{
  "n_layer": 20,
  "n_head": 4,
  "head_dim": 64,
  "qk_norm": false,
  "init_std_up": 0.0427,
  "beta1": 0.9,
  "lr_head": 0.00471,
  "final_lr_fraction": 0.1
}
Each number is 50 + 12 x the weight over the matrix's rms, rounded and kept within 0 to 99. Layers, rows and columns count from 0.

# up: layer 15 MLP up, 1024x256, rms 0.0665, rows 465-478, columns 0-255
# down: layer 15 MLP down (transposed), 1024x256, rms 0.0587, rows 465-477, columns 0-255
up465:49 70 58 54 35 53 51 53 64 47 55 41 43 56 53 53 44 61 59 40 55 38 50 24 33 32 57 27 42 49 32 53 59 57 36 51 38 58 50 63 50 46 24 28 54 39 32 52 41 58 39 66 59 48 56 45 39 47 54 48 47 65 46 49 65 74 66 35 41 54 45 52 37 52 59 48 64 72 46 48 46 36 52 47 41 58 37 62 25 43 62 39 55 73 57 52 46 71 46 62 52 41 60 52 54 54 60 48 58 67 12 62 37 49 40 57 78 60 53 53 55 46 33 48 54 56 59 55 38 58 74 31 47 46 53 51 49 65 64 42 37 42 33 42 48 45 54 56 55 54 88 60 39 63 18 49 41 52 58 84 43 37 39 58 39 58 65 55 62 46 50 55 49 60 35 44 65 57 57 59 48 56 53 70 46 39 49 48 44 54 66 47 43 60 43 48 61 56 62 31 46 70 66 47 32 46 42 45 47 43 41 54 64 48 63 59 67 48 60 49 39 53 59 65 26 36 34 37 44 55 63 55 47 61 37 34 75 67 35 55 45 40 38 51 39 73 47 53 44 54 52 54 59 61 57 68
down465:68 33 40 37 58 67 27 45 66 69 53 60 60 59 71 60 68 60 62 40 56 62 49 62 47 39 38 42 57 46 68 53 38 59 48 53 40 44 61 70 60 52 44 47 47 40 39 63 62 64 76 60 71 54 45 63 32 58 43 65 38 65 51 65 48 54 58 46 39 39 53 41 61 49 48 48 42 39 46 48 53 47 42 35 57 36 35 33 63 48 68 49 46 46 55 31 50 43 46 49 51 50 38 38 34 47 53 61 36 69 49 41 62 35 43 41 68 47 49 42 47 69 24 41 44 39 44 49 46 45 27 55 48 50 38 46 36 42 34 32 58 36 39 59 52 45 68 44 58 67 30 64 53 52 57 50 56 36 63 53 36 60 55 63 50 38 49 57 64 49 63 39 49 58 44 46 54 48 50 72 39 55 54 37 34 54 40 54 54 48 54 50 65 54 59 48 50 36 55 50 43 39 52 42 38 59 49 49 53 44 40 49 37 47 35 39 71 58 28 46 33 47 49 45 69 40 79 45 41 50 61 55 72 69 63 39 42 58 52 64 47 58 41 57 69 62 47 52 57 48 52 55 37 51 59 43
up466:45 54 52 45 39 40 48 83 65 34 52 48 36 48 41 44 52 44 46 40 36 54 50 46 52 47 50 34 58 52 33 50 56 57 50 61 50 45 52 51 62 66 64 52 50 56 43 48 53 56 64 42 58 48 88 65 46 42 41 61 37 41 54 49 45 63 63 46 39 35 53 39 66 44 51 48 77 47 31 58 51 13 48 55 35 65 41 38 20 65 51 50 54 48 49 75 47 51 50 58 43 54 63 45 47 70 63 40 48 64 39 40 46 41 58 55 53 30 59 62 43 56 36 26 63 60 56 41 66 47 39 54 35 60 71 47 42 44 62 79 61 55 52 61 71 56 38 56 45 45 67 32 45 59 60 56 63 25 53 70 56 63 48 33 55 47 40 49 63 62 48 58 37 50 43 38 26 51 36 46 59 38 57 35 52 46 68 52 51 60 49 67 48 59 38 51 41 47 61 49 35 35 55 55 32 56 45 37 62 35 69 38 59 59 46 63 39 56 42 58 35 53 70 34 55 42 49 45 53 70 34 73 62 51 52 54 52 57 49 39 51 67 20 66 45 43 41 51 34 63 59 41 47 52 56 47
down466:48 40 59 60 41 46 51 36 44 41 51 41 45 43 40 59 49 36 49 53 64 41 48 48 74 45 45 47 52 25 53 49 62 59 44 35 49 56 68 45 69 41 67 57 42 72 42 45 50 43 46 40 70 57 58 56 72 55 36 49 53 44 28 56 36 50 58 55 45 50 49 50 51 49 58 63 63 48 24 43 45 54 33 47 38 39 54 47 74 42 39 63 53 51 56 69 44 51 30 30 32 48 59 44 58 34 46 49 36 50 50 48 47 38 55 51 58 30 69 47 49 54 49 53 49 46 31 68 57 56 44 34 63 52 57 41 31 56 46 80 50 50 72 47 41 53 73 34 44 66 59 46 70 51 65 45 63 54 55 45 57 47 58 35 43 63 55 55 43 59 63 58 50 41 72 60 49 53 42 36 68 59 42 41 44 52 70 69 41 45 52 56 44 47 65 61 49 52 47 59 64 43 57 40 53 54 63 40 58 40 40 41 46 38 48 54 64 46 29 57 60 45 58 50 53 65 28 55 44 47 46 50 59 43 22 52 44 50 43 52 47 42 44 51 51 62 51 47 43 56 50 62 52 35 45 15
up467:38 64 71 40 58 45 62 62 61 49 20 52 44 51 61 36 56 50 41 73 44 47 41 46 48 22 45 46 55 45 43 42 32 33 73 56 38 49 54 53 49 57 60 48 70 31 51 52 47 58 57 35 36 47 79 87 59 40 68 52 38 67 46 53 66 63 46 31 39 40 71 40 57 45 71 29 49 62 54 49 47 33 67 47 27 37 44 59 30 77 55 52 46 43 52 55 52 30 46 59 52 55 63 49 42 45 49 58 39 60 71 33 61 31 30 55 54 32 37 46 59 56 58 43 60 58 59 61 26 63 46 41 55 60 50 32 50 31 64 50 65 52 58 65 70 38 44 67 43 47 54 24 59 69 47 40 57 35 50 65 64 41 57 38 57 57 57 28 47 39 49 50 61 62 34 59 66 57 54 71 26 41 14 55 28 58 39 36 42 47 71 52 38 52 40 47 64 61 40 33 31 49 42 53 50 36 46 39 13 33 44 55 58 30 41 54 45 47 55 57 40 41 45 43 67 17 41 47 48 50 50 58 21 66 60 46 54 77 37 32 44 42 57 59 39 70 47 67 64 37 50 53 40 38 52 45
down467:30 29 49 49 31 62 42 60 69 67 47 63 51 46 65 39 54 61 48 53 57 41 55 62 29 75 58 68 55 50 47 26 39 60 43 49 42 69 43 40 47 49 61 66 58 35 77 64 78 50 26 58 82 39 29 37 42 55 72 59 65 41 46 60 56 29 32 40 55 60 43 68 44 45 51 68 51 66 66 64 38 80 54 30 55 42 30 58 53 39 51 42 76 54 64 72 47 16 59 29 63 48 45 35 87 44 60 77 45 40 56 65 47 51 55 67 30 60 48 54 60 21 73 47 66 55 34 51 34 45 58 45 29 51 57 53 51 37 54 65 40 49 64 50 58 48 71 44 57 55 66 56 45 37 64 58 43 49 39 52 27 66 46 52 42 62 36 40 40 57 49 72 51 43 62 49 59 67 64 54 44 30 50 39 71 21 44 48 66 43 54 50 34 42 40 61 40 53 55 72 50 21 46 56 35 53 37 47 56 62 57 50 34 48 35 62 57 55 67 46 62 32 54 73 37 54 57 39 47 49 72 66 42 53 53 48 52 62 60 39 56 52 34 37 61 36 36 71 43 68 42 57 60 68 72 37
up468:62 51 61 31 46 44 43 73 42 55 41 45 59 53 53 35 60 50 49 52 50 52 56 64 48 53 38 49 58 24 47 53 48 47 69 68 67 51 71 51 47 55 44 53 42 45 59 60 53 53 61 47 43 62 57 37 48 44 62 61 24 35 50 42 54 64 29 49 45 55 36 53 29 51 59 57 41 49 44 56 38 35 64 52 27 58 44 69 41 48 50 56 68 44 50 54 54 66 43 63 54 62 51 43 43 54 52 51 58 74 30 55 56 37 54 68 47 42 48 31 38 62 43 54 76 50 66 53 32 55 51 51 28 55 63 33 38 61 48 69 43 54 53 59 51 75 36 68 55 38 59 56 64 54 44 43 53 62 39 47 51 49 47 47 34 49 42 57 53 71 54 53 48 58 57 54 62 59 35 43 62 34 46 52 21 48 36 59 49 41 45 63 46 42 52 63 63 56 45 41 39 44 51 67 60 42 59 60 47 42 33 40 80 48 57 40 50 53 38 63 54 45 67 48 30 37 59 39 77 80 44 50 32 38 46 39 17 43 67 30 66 62 46 58 23 47 61 69 56 49 44 47 46 24 56 47
down468:63 47 50 40 41 46 43 40 62 28 50 54 57 45 54 35 56 40 48 48 40 58 62 57 49 48 50 67 73 48 38 55 36 32 15 58 40 49 40 45 59 45 36 39 58 52 55 71 49 31 42 67 64 41 45 43 49 67 36 58 36 36 69 54 52 49 55 57 49 35 53 51 53 41 48 52 67 65 53 27 57 58 64 50 43 52 55 52 51 52 54 50 69 33 47 41 46 28 49 37 31 32 45 56 45 42 60 41 51 62 62 36 60 48 64 31 30 43 36 48 58 44 26 47 53 59 52 55 52 45 48 53 40 55 45 46 56 69 40 53 66 17 41 45 37 63 39 62 48 57 39 53 31 40 56 59 66 62 41 62 49 45 49 65 56 38 61 63 55 43 55 41 35 58 47 38 21 56 61 63 46 55 61 41 24 41 41 37 49 44 49 55 56 52 54 45 38 44 26 48 64 34 53 40 55 54 30 51 40 47 30 62 54 32 64 57 53 39 76 55 35 47 56 48 36 48 39 41 30 45 52 62 55 69 50 42 62 59 60 57 42 64 54 54 52 58 41 50 51 62 34 41 50 50 67 41
up469:45 72 65 41 63 49 38 46 62 43 32 27 59 45 38 41 60 49 28 43 22 42 34 40 38 49 71 28 40 56 49 24 46 61 65 42 72 45 27 66 65 53 48 31 52 47 51 47 51 59 79 46 27 22 59 38 52 85 78 52 59 54 42 53 60 59 33 52 44 56 32 47 39 51 44 17 29 47 45 33 35 40 66 67 45 58 46 53 37 65 46 44 54 61 56 57 37 39 75 83 33 36 53 58 53 44 64 43 57 58 58 64 45 39 42 34 53 49 32 51 56 66 45 26 44 58 44 55 49 66 37 35 61 34 55 38 38 48 45 55 62 48 52 33 68 39 44 50 63 38 57 55 42 71 30 40 54 70 52 42 45 44 36 49 50 37 75 57 58 29 61 50 53 58 54 57 74 56 29 49 33 51 43 38 49 57 42 65 47 32 68 37 52 49 47 28 60 76 65 38 29 57 60 37 49 68 28 50 43 54 58 66 58 51 45 60 30 28 34 48 40 58 48 48 44 37 54 46 53 50 58 80 50 81 62 28 52 71 62 32 33 63 66 59 48 67 44 18 53 52 63 61 75 44 56 47
down469:70 53 47 58 41 69 54 36 49 51 61 31 62 65 62 36 54 72 28 51 38 60 47 60 38 37 58 48 49 40 55 24 61 78 54 55 47 59 29 43 60 44 24 27 59 55 89 40 64 42 56 50 34 46 44 68 59 65 68 57 44 26 45 66 56 45 62 46 43 80 47 54 53 49 62 60 56 70 42 35 59 33 69 41 48 53 63 68 65 54 51 55 38 29 60 69 53 32 51 55 34 50 60 51 53 46 80 36 88 69 70 68 54 32 36 56 47 42 53 48 49 81 27 41 52 43 51 78 53 70 34 09 56 53 39 60 82 34 70 48 41 38 47 60 35 53 15 37 70 43 23 46 37 69 46 58 41 48 38 60 24 60 49 43 36 52 64 39 73 52 73 39 27 59 50 60 25 49 47 22 52 46 46 65 59 49 56 49 39 90 46 51 39 32 54 73 66 48 45 67 48 53 66 52 68 53 43 44 41 44 62 52 72 23 72 34 57 52 42 52 33 38 54 18 47 44 33 72 65 48 47 59 62 59 24 43 59 40 57 61 38 74 33 59 42 57 50 45 58 70 44 44 52 81 57 39
up470:45 44 67 47 24 49 47 58 52 66 46 60 50 27 70 47 37 33 30 42 70 41 59 60 46 52 49 53 63 32 36 42 42 73 64 49 47 43 42 29 56 53 32 51 71 67 31 51 49 29 71 48 56 65 44 59 59 46 46 56 49 48 57 53 45 53 63 64 28 65 47 66 51 46 46 55 56 66 80 80 30 43 31 40 29 29 29 65 42 49 71 69 20 59 47 43 48 43 51 62 57 60 49 48 31 23 47 57 52 31 63 48 51 46 39 52 58 65 48 42 52 67 47 41 61 46 36 44 59 52 39 54 56 52 52 44 58 60 63 48 57 30 61 48 45 31 51 58 39 34 36 58 41 47 39 50 38 59 32 47 55 54 33 69 71 56 70 52 51 46 82 34 40 57 52 45 31 56 43 44 39 55 65 39 58 47 40 62 43 58 60 43 50 65 41 35 48 48 65 40 66 53 57 41 55 51 54 58 49 29 44 51 70 49 32 52 54 37 69 56 60 40 32 75 64 58 45 52 57 76 51 64 55 38 40 40 37 39 46 43 40 72 49 56 47 45 36 62 47 72 50 43 63 50 41 41
down470:35 63 56 49 44 51 56 49 58 30 31 55 46 50 52 61 51 53 64 62 38 60 53 34 78 44 52 48 46 41 60 48 63 64 36 59 50 42 28 45 60 43 41 46 54 53 35 58 36 38 26 56 64 52 45 47 56 39 61 33 52 43 46 61 49 36 50 32 40 63 49 78 48 56 55 61 67 51 58 47 48 60 51 47 41 45 56 56 47 48 58 38 39 43 69 55 47 53 62 39 65 47 46 44 65 45 61 60 70 57 51 47 25 60 49 52 60 73 53 48 57 44 74 55 79 60 52 51 65 49 32 51 57 50 46 41 63 28 42 47 41 39 56 58 54 43 58 49 51 66 33 70 62 51 45 47 07 48 62 66 44 66 57 65 45 42 44 47 31 57 60 71 49 50 60 58 40 40 55 51 55 29 41 36 62 42 61 38 50 66 44 61 17 63 42 46 42 51 62 61 59 54 61 37 63 35 68 77 52 47 64 23 34 29 54 58 54 40 59 70 47 55 50 27 75 33 36 79 50 50 56 55 24 62 60 39 42 43 38 57 41 55 48 63 49 48 41 20 49 44 53 47 40 64 44 37
up471:52 85 50 51 55 58 39 38 53 52 47 46 60 35 48 39 31 40 39 55 40 54 52 35 40 57 59 48 47 70 56 55 47 32 47 57 58 63 40 60 64 56 57 63 48 43 37 63 58 60 63 46 70 52 42 53 38 58 55 51 29 51 51 52 62 68 40 54 52 31 55 54 59 37 44 43 54 33 52 54 37 32 48 52 41 79 25 53 34 67 54 77 41 24 48 63 49 53 32 76 63 44 51 68 28 21 60 53 43 65 45 53 55 53 60 49 68 56 52 48 38 44 46 43 76 66 80 56 58 37 30 45 68 44 67 53 55 41 53 53 55 39 47 77 45 56 44 37 37 56 48 40 69 58 66 57 40 37 58 38 57 59 51 56 58 29 40 38 35 45 46 63 52 44 33 40 51 38 57 55 38 57 46 55 58 58 40 54 50 35 53 47 30 63 62 67 32 69 66 49 51 43 61 65 50 54 27 44 47 69 73 47 53 49 26 30 27 50 49 38 34 69 49 31 29 55 44 42 50 57 33 62 58 40 51 19 37 54 63 60 31 68 30 63 50 64 22 50 84 65 36 50 57 44 49 41
down471:63 55 62 59 61 60 25 51 41 54 48 45 62 41 58 60 64 41 57 47 81 52 51 66 34 52 55 47 48 37 55 57 50 44 65 28 56 51 39 46 46 58 66 56 40 25 58 89 52 54 32 52 57 39 59 41 29 50 49 51 73 44 57 51 44 51 46 54 86 50 61 67 45 67 53 64 41 63 65 73 67 53 44 62 41 71 50 37 61 43 71 70 41 73 46 45 36 47 55 62 48 44 60 37 51 69 45 31 44 53 32 39 31 49 79 53 49 45 48 53 65 52 43 44 49 14 47 63 50 43 66 56 66 61 50 52 41 38 51 28 75 44 43 58 26 27 45 41 35 53 54 58 73 47 51 47 55 49 79 64 58 65 55 37 20 64 46 70 51 56 73 58 55 43 52 37 47 36 66 33 63 62 53 52 55 57 44 67 46 56 28 54 52 68 43 59 46 54 43 41 62 69 27 63 64 59 65 62 61 61 49 50 09 48 46 39 40 50 64 42 53 36 41 53 55 44 52 37 55 34 47 38 70 68 27 65 62 57 54 58 40 61 51 44 60 51 43 47 62 37 16 48 36 31 32 43
up472:51 68 81 49 49 47 67 44 46 66 32 60 45 57 40 64 26 42 24 40 60 53 52 42 52 48 47 34 25 49 60 33 56 59 56 46 56 54 63 57 48 46 56 36 57 28 56 30 52 53 59 63 46 48 70 76 59 73 46 39 48 51 60 46 70 69 44 55 64 45 53 47 32 51 54 43 65 63 40 63 38 48 74 35 21 59 43 78 47 61 36 52 55 60 33 72 44 74 41 52 44 44 60 50 33 40 76 58 62 43 47 76 52 42 71 50 64 48 46 57 31 52 61 55 56 67 64 36 74 37 46 51 56 53 59 41 46 50 45 60 55 63 51 70 45 56 30 58 47 32 61 36 34 49 44 27 77 55 57 42 44 37 34 41 87 69 73 39 35 55 48 36 44 43 56 54 80 51 37 54 40 63 58 46 67 40 35 48 42 46 60 37 44 43 46 33 61 62 48 45 56 32 29 50 60 56 49 26 48 42 44 63 59 44 42 54 62 60 65 61 61 44 40 45 50 53 59 36 52 61 74 49 52 62 46 51 39 56 57 48 43 49 52 50 46 76 56 61 47 54 72 37 50 35 33 53
down472:32 54 59 44 51 49 46 53 35 53 47 60 64 55 38 33 47 45 67 57 53 42 48 30 44 50 58 39 30 54 38 61 48 69 43 43 34 41 36 45 45 37 49 54 70 40 65 61 52 55 53 52 54 47 39 71 73 15 34 55 59 72 35 41 24 56 28 49 46 60 59 54 36 56 50 42 53 45 61 36 46 61 30 35 86 31 36 66 50 42 47 72 64 45 48 51 47 37 58 30 36 64 42 46 50 60 64 58 42 52 30 35 37 26 38 47 57 28 49 44 64 48 54 70 53 52 27 42 40 36 67 60 53 46 29 53 14 68 49 48 57 47 43 45 51 41 17 48 35 64 34 60 48 60 76 55 31 39 28 47 56 49 46 20 32 54 53 38 42 78 60 74 47 64 68 52 38 24 45 50 52 55 33 52 41 59 03 55 47 50 48 47 47 62 42 54 62 42 51 36 30 46 56 51 69 48 56 40 36 50 52 43 58 46 51 38 55 47 43 52 29 38 54 50 60 46 47 33 42 39 21 76 42 69 50 51 49 40 59 57 53 50 35 25 79 51 51 52 61 29 39 62 43 59 49 50
up473:51 54 52 41 49 34 63 57 43 49 63 31 48 51 56 32 47 40 51 54 60 56 53 38 37 64 38 41 56 63 38 37 64 50 68 42 51 39 59 49 43 49 56 53 42 59 40 62 57 56 55 54 51 69 50 55 41 48 40 64 54 47 53 49 64 41 67 61 61 47 58 45 40 53 57 53 36 41 38 50 22 49 69 67 51 69 40 37 44 58 53 46 26 42 45 54 41 56 69 52 61 62 66 31 41 59 49 56 50 62 51 53 49 53 61 44 52 55 28 25 47 47 52 37 52 36 71 56 32 41 66 47 35 62 46 53 43 50 19 48 45 38 56 51 54 52 44 62 31 57 53 46 23 51 33 47 54 38 58 49 66 45 53 38 65 47 50 51 46 62 60 32 50 78 46 46 51 56 39 51 41 34 78 46 21 60 60 70 48 51 66 59 68 58 68 29 38 55 71 46 34 51 76 48 45 52 44 35 40 41 33 45 44 51 57 39 32 45 44 26 40 56 36 49 45 57 56 55 67 62 49 45 72 27 43 49 51 47 43 69 49 75 18 63 59 67 49 45 58 34 52 40 43 49 36 47
down473:50 48 62 43 29 65 58 40 64 43 39 52 42 43 53 61 49 52 40 41 41 60 60 45 00 51 38 40 53 40 52 69 61 49 48 52 47 56 39 54 54 64 58 54 67 52 58 50 40 64 55 44 55 53 34 43 40 59 49 59 30 50 63 62 48 68 54 62 54 54 43 42 56 60 43 42 27 54 38 32 66 40 29 42 50 56 49 45 57 51 67 50 60 70 73 55 44 46 42 51 54 37 45 20 61 56 57 55 59 37 40 56 50 47 39 30 59 51 48 50 55 51 20 58 54 56 60 50 50 41 59 36 43 59 55 48 54 38 61 45 33 54 29 48 46 33 39 63 64 48 34 49 40 53 44 57 58 29 42 48 23 50 46 56 39 38 42 60 38 24 54 54 48 58 60 62 36 45 51 55 58 50 55 54 58 44 37 47 45 63 38 38 46 71 50 52 48 72 43 39 57 54 49 59 47 70 50 65 62 37 63 58 53 38 48 48 49 55 44 56 52 42 55 45 51 54 32 25 28 56 56 65 50 51 47 57 43 46 46 68 57 46 54 55 40 56 62 39 50 56 48 56 63 71 49 61
up474:64 52 50 43 48 47 69 50 63 74 64 56 41 35 56 45 54 65 35 62 75 41 37 52 40 42 24 47 49 41 58 58 51 51 45 46 48 54 62 39 44 51 59 69 22 72 68 39 51 55 56 37 49 28 50 40 44 59 66 48 34 46 43 31 72 57 41 40 58 53 63 41 50 52 62 34 55 49 50 67 46 40 47 56 73 69 35 50 67 64 65 68 41 52 41 46 62 60 66 62 61 55 51 54 29 43 60 71 39 44 73 54 46 38 50 25 49 63 47 37 62 54 63 53 69 70 65 53 52 36 55 37 36 54 41 34 41 66 48 56 66 38 45 72 43 53 69 46 52 51 42 47 20 52 79 34 56 33 66 59 59 34 36 52 50 41 43 59 33 38 79 48 35 53 54 29 56 29 37 49 44 70 52 45 59 76 60 40 61 33 50 40 33 56 61 44 22 42 39 48 37 45 49 65 32 35 43 41 33 44 37 48 40 65 36 48 52 50 63 58 80 47 52 58 53 54 49 50 47 53 66 62 50 51 31 38 37 54 55 44 69 38 50 58 42 54 76 42 51 41 50 54 52 19 65 57
down474:59 36 33 53 32 47 63 59 62 47 38 45 50 68 46 56 58 46 50 36 41 38 50 49 74 69 65 66 69 55 33 43 51 67 29 49 37 52 45 50 52 63 32 38 32 18 58 51 54 63 37 29 60 62 42 65 52 68 49 56 67 54 48 70 27 47 35 53 45 58 40 53 42 46 67 45 50 50 37 49 57 40 42 45 52 34 37 54 78 58 48 68 50 33 38 46 46 53 35 71 68 43 31 44 45 53 62 50 67 54 63 67 71 66 34 31 42 51 30 50 59 42 56 47 48 52 53 61 61 56 39 67 62 51 37 64 34 71 52 38 44 38 50 44 26 61 43 37 81 64 56 36 54 51 46 47 31 57 24 68 44 65 69 57 44 20 47 40 23 32 48 51 52 43 52 34 55 59 36 53 57 42 51 40 45 61 65 60 77 52 66 51 35 48 55 51 56 65 47 68 69 55 37 50 52 50 33 37 54 57 66 55 45 55 51 46 51 57 47 30 34 35 29 46 70 46 41 56 30 69 58 52 50 54 75 39 75 54 48 36 24 39 56 48 60 58 51 35 62 81 58 42 69 48 44 56
up475:53 64 54 29 36 47 50 44 49 49 61 62 33 46 72 34 58 57 61 64 47 37 59 42 42 49 51 32 52 53 33 26 38 49 56 66 50 61 36 71 48 33 55 47 46 53 50 54 41 64 79 41 51 62 59 65 42 56 53 49 49 56 68 24 53 75 44 49 46 54 34 51 59 51 33 27 60 40 53 54 42 48 34 47 56 60 44 42 48 45 57 56 39 40 49 44 67 47 54 64 25 33 34 34 29 52 58 78 54 46 54 61 32 65 65 28 51 49 60 68 64 39 60 46 48 21 50 38 62 39 35 52 57 53 42 62 35 53 63 58 62 50 65 28 63 55 46 68 39 42 60 57 31 57 54 37 56 48 55 37 65 52 35 46 48 34 48 44 50 66 54 57 51 50 40 79 44 52 50 47 44 67 44 63 55 42 19 42 54 58 44 53 41 60 33 58 53 63 39 53 59 54 45 48 55 28 54 33 60 41 53 32 73 48 60 52 52 62 33 58 45 62 46 49 33 54 52 46 69 45 46 48 62 27 49 59 52 58 45 42 51 44 23 34 33 59 49 48 57 54 44 34 52 45 41 42
down475:47 55 51 63 35 62 43 68 41 49 49 53 63 48 60 56 57 35 84 40 43 46 57 60 82 65 51 52 52 32 51 54 65 56 51 42 52 43 35 65 49 44 47 55 52 46 40 57 35 55 46 41 33 49 56 56 56 49 48 45 67 41 52 38 28 35 60 59 57 56 37 60 46 35 44 41 29 53 62 48 45 48 37 45 55 59 51 53 40 42 35 44 61 38 44 35 52 52 48 36 45 56 53 50 60 57 52 48 45 51 62 63 51 50 55 50 45 52 65 44 50 33 53 41 56 39 37 61 57 42 46 60 62 35 37 49 60 52 54 44 53 51 69 64 57 46 43 42 39 44 66 45 58 64 43 36 35 51 53 24 47 44 65 48 65 50 51 72 27 60 51 76 56 52 57 56 54 50 45 51 39 40 45 62 49 52 47 22 40 73 27 33 44 35 40 40 47 45 26 52 63 39 35 49 57 21 44 41 52 64 54 42 47 49 39 43 39 50 68 46 51 68 56 52 64 42 69 58 40 37 47 46 58 50 33 66 53 43 54 62 45 36 42 42 41 51 33 62 44 55 69 58 65 30 38 61
up476:62 52 50 33 50 46 20 54 83 33 68 40 29 52 51 43 46 38 44 43 47 47 42 34 47 39 52 38 58 46 54 41 44 56 54 60 69 53 46 32 50 58 61 38 76 43 51 41 52 55 82 57 54 63 62 42 53 51 62 39 48 37 48 39 47 60 65 63 54 65 47 50 57 40 49 47 59 58 55 36 58 36 43 41 41 61 58 54 59 69 65 50 46 43 53 60 42 54 61 73 60 55 69 62 50 50 59 64 48 53 62 49 46 41 48 41 58 49 49 44 33 43 41 51 48 46 36 50 50 42 46 61 35 37 64 59 49 42 59 48 61 37 32 63 51 64 32 51 65 49 52 46 58 57 61 42 58 34 40 64 54 33 26 51 55 38 64 59 48 63 50 48 50 57 46 58 47 38 65 47 36 45 45 67 22 51 49 44 58 36 46 57 61 55 50 51 67 59 56 59 39 54 63 49 24 51 22 56 41 44 61 44 52 51 51 70 44 66 32 67 29 63 48 42 38 48 49 38 42 44 25 70 50 67 49 39 27 54 63 38 32 55 40 65 51 40 18 42 57 44 46 38 52 24 45 56
down476:62 41 48 43 60 56 53 69 33 52 48 56 60 63 43 57 37 53 58 57 45 48 60 59 97 57 55 66 53 59 60 58 51 60 70 62 55 48 64 63 43 63 51 60 36 75 55 62 42 55 48 47 49 38 44 50 56 44 43 54 59 54 60 49 61 46 46 36 53 47 72 48 51 52 60 58 55 46 49 48 54 49 59 46 47 44 60 69 61 60 50 26 59 45 51 48 42 56 45 55 46 56 63 36 54 61 51 58 42 49 36 52 56 40 50 72 50 56 51 55 40 50 53 42 51 57 63 43 41 61 53 55 69 48 44 51 58 31 41 45 30 55 02 40 35 53 49 41 78 63 43 51 36 44 52 53 21 56 46 79 47 71 50 59 48 39 53 36 45 61 42 60 58 33 30 45 59 59 44 38 70 40 47 40 54 54 48 57 60 77 53 47 40 52 61 39 37 29 37 58 43 51 63 59 60 36 61 49 69 46 43 59 34 58 70 48 40 41 58 49 36 37 43 49 56 56 25 68 40 56 42 51 44 57 46 49 49 24 47 50 74 66 57 34 39 68 68 54 46 49 48 58 44 59 57 54
up477:39 71 44 49 42 39 40 65 45 53 47 50 60 27 56 44 46 44 55 49 44 49 55 47 46 34 51 38 62 59 55 57 44 65 52 56 50 55 73 58 81 44 49 37 51 47 51 47 60 60 44 49 59 37 52 50 55 38 47 73 52 54 26 41 49 60 56 47 53 53 28 63 52 52 35 51 46 56 30 55 39 25 58 51 54 76 33 58 44 55 52 36 63 32 51 45 47 71 47 51 53 40 40 66 51 49 67 49 34 43 37 50 43 59 51 57 48 37 51 60 39 48 45 57 50 47 50 32 48 48 48 45 46 47 62 50 32 50 60 41 52 40 52 44 67 48 48 49 46 42 48 45 59 66 40 40 54 52 32 58 61 63 52 50 43 45 44 50 54 43 33 33 59 49 51 45 61 44 68 56 37 64 68 62 55 64 52 54 45 49 54 42 53 63 43 32 73 59 62 35 43 59 56 46 70 65 33 25 54 57 45 76 54 17 47 38 41 51 49 69 63 40 50 67 37 21 49 54 60 45 32 66 44 54 58 60 50 34 64 36 48 41 32 35 36 66 53 37 69 51 44 62 62 57 72 35
down477:58 45 30 47 44 55 46 54 53 48 49 61 33 58 47 37 52 41 57 54 43 69 40 51 57 45 69 42 36 37 55 42 56 56 51 50 59 40 42 66 48 37 41 58 57 49 71 30 46 59 59 44 39 58 52 52 59 54 40 57 52 43 34 55 32 42 37 56 66 36 62 38 44 45 49 48 63 50 76 33 54 44 47 54 58 42 67 52 59 47 55 49 37 42 40 51 45 53 69 42 37 72 40 59 38 28 48 64 63 52 43 59 50 52 64 21 50 25 55 47 62 48 50 44 48 31 52 49 51 37 52 60 50 43 58 44 56 72 62 60 44 51 38 49 54 66 56 46 56 56 52 59 39 48 42 57 50 57 56 67 37 36 53 52 56 40 54 52 56 51 56 53 68 65 39 63 39 53 46 58 43 56 55 52 48 57 51 50 36 51 40 37 52 33 59 47 40 37 44 73 45 63 38 31 38 58 55 46 47 34 57 48 51 30 58 50 34 37 44 54 34 57 55 34 61 51 57 41 42 41 56 61 60 32 40 51 57 71 43 52 29 61 69 44 50 57 54 48 40 47 41 31 45 30 45 36
up478:28 64 48 52 53 50 59 66 46 61 60 50 40 34 81 34 57 70 50 52 42 41 56 57 44 37 63 41 47 48 31 49 52 65 50 50 37 30 32 69 43 54 36 37 45 30 80 58 45 44 59 32 66 45 56 44 58 86 51 55 38 52 67 28 68 45 49 42 65 47 32 51 43 31 49 48 46 34 40 54 32 52 58 47 41 75 57 45 30 55 56 67 31 34 55 66 57 41 47 51 63 56 42 46 61 53 55 40 76 45 72 57 47 42 36 51 57 71 77 40 60 50 59 62 66 54 51 56 49 66 73 42 28 68 48 40 59 56 50 60 54 55 65 47 71 65 52 64 49 41 60 45 45 56 53 72 72 60 46 66 56 50 47 52 65 39 57 50 20 69 47 29 41 58 50 47 38 54 39 62 51 66 71 42 24 48 52 66 55 62 63 55 53 58 49 34 53 58 49 15 29 55 64 55 49 70 45 21 60 52 42 50 32 50 50 46 63 47 50 30 54 39 34 41 56 61 33 55 62 39 39 42 62 65 52 64 49 39 47 47 36 52 44 59 46 58 46 55 57 37 44 63 62 44 70 43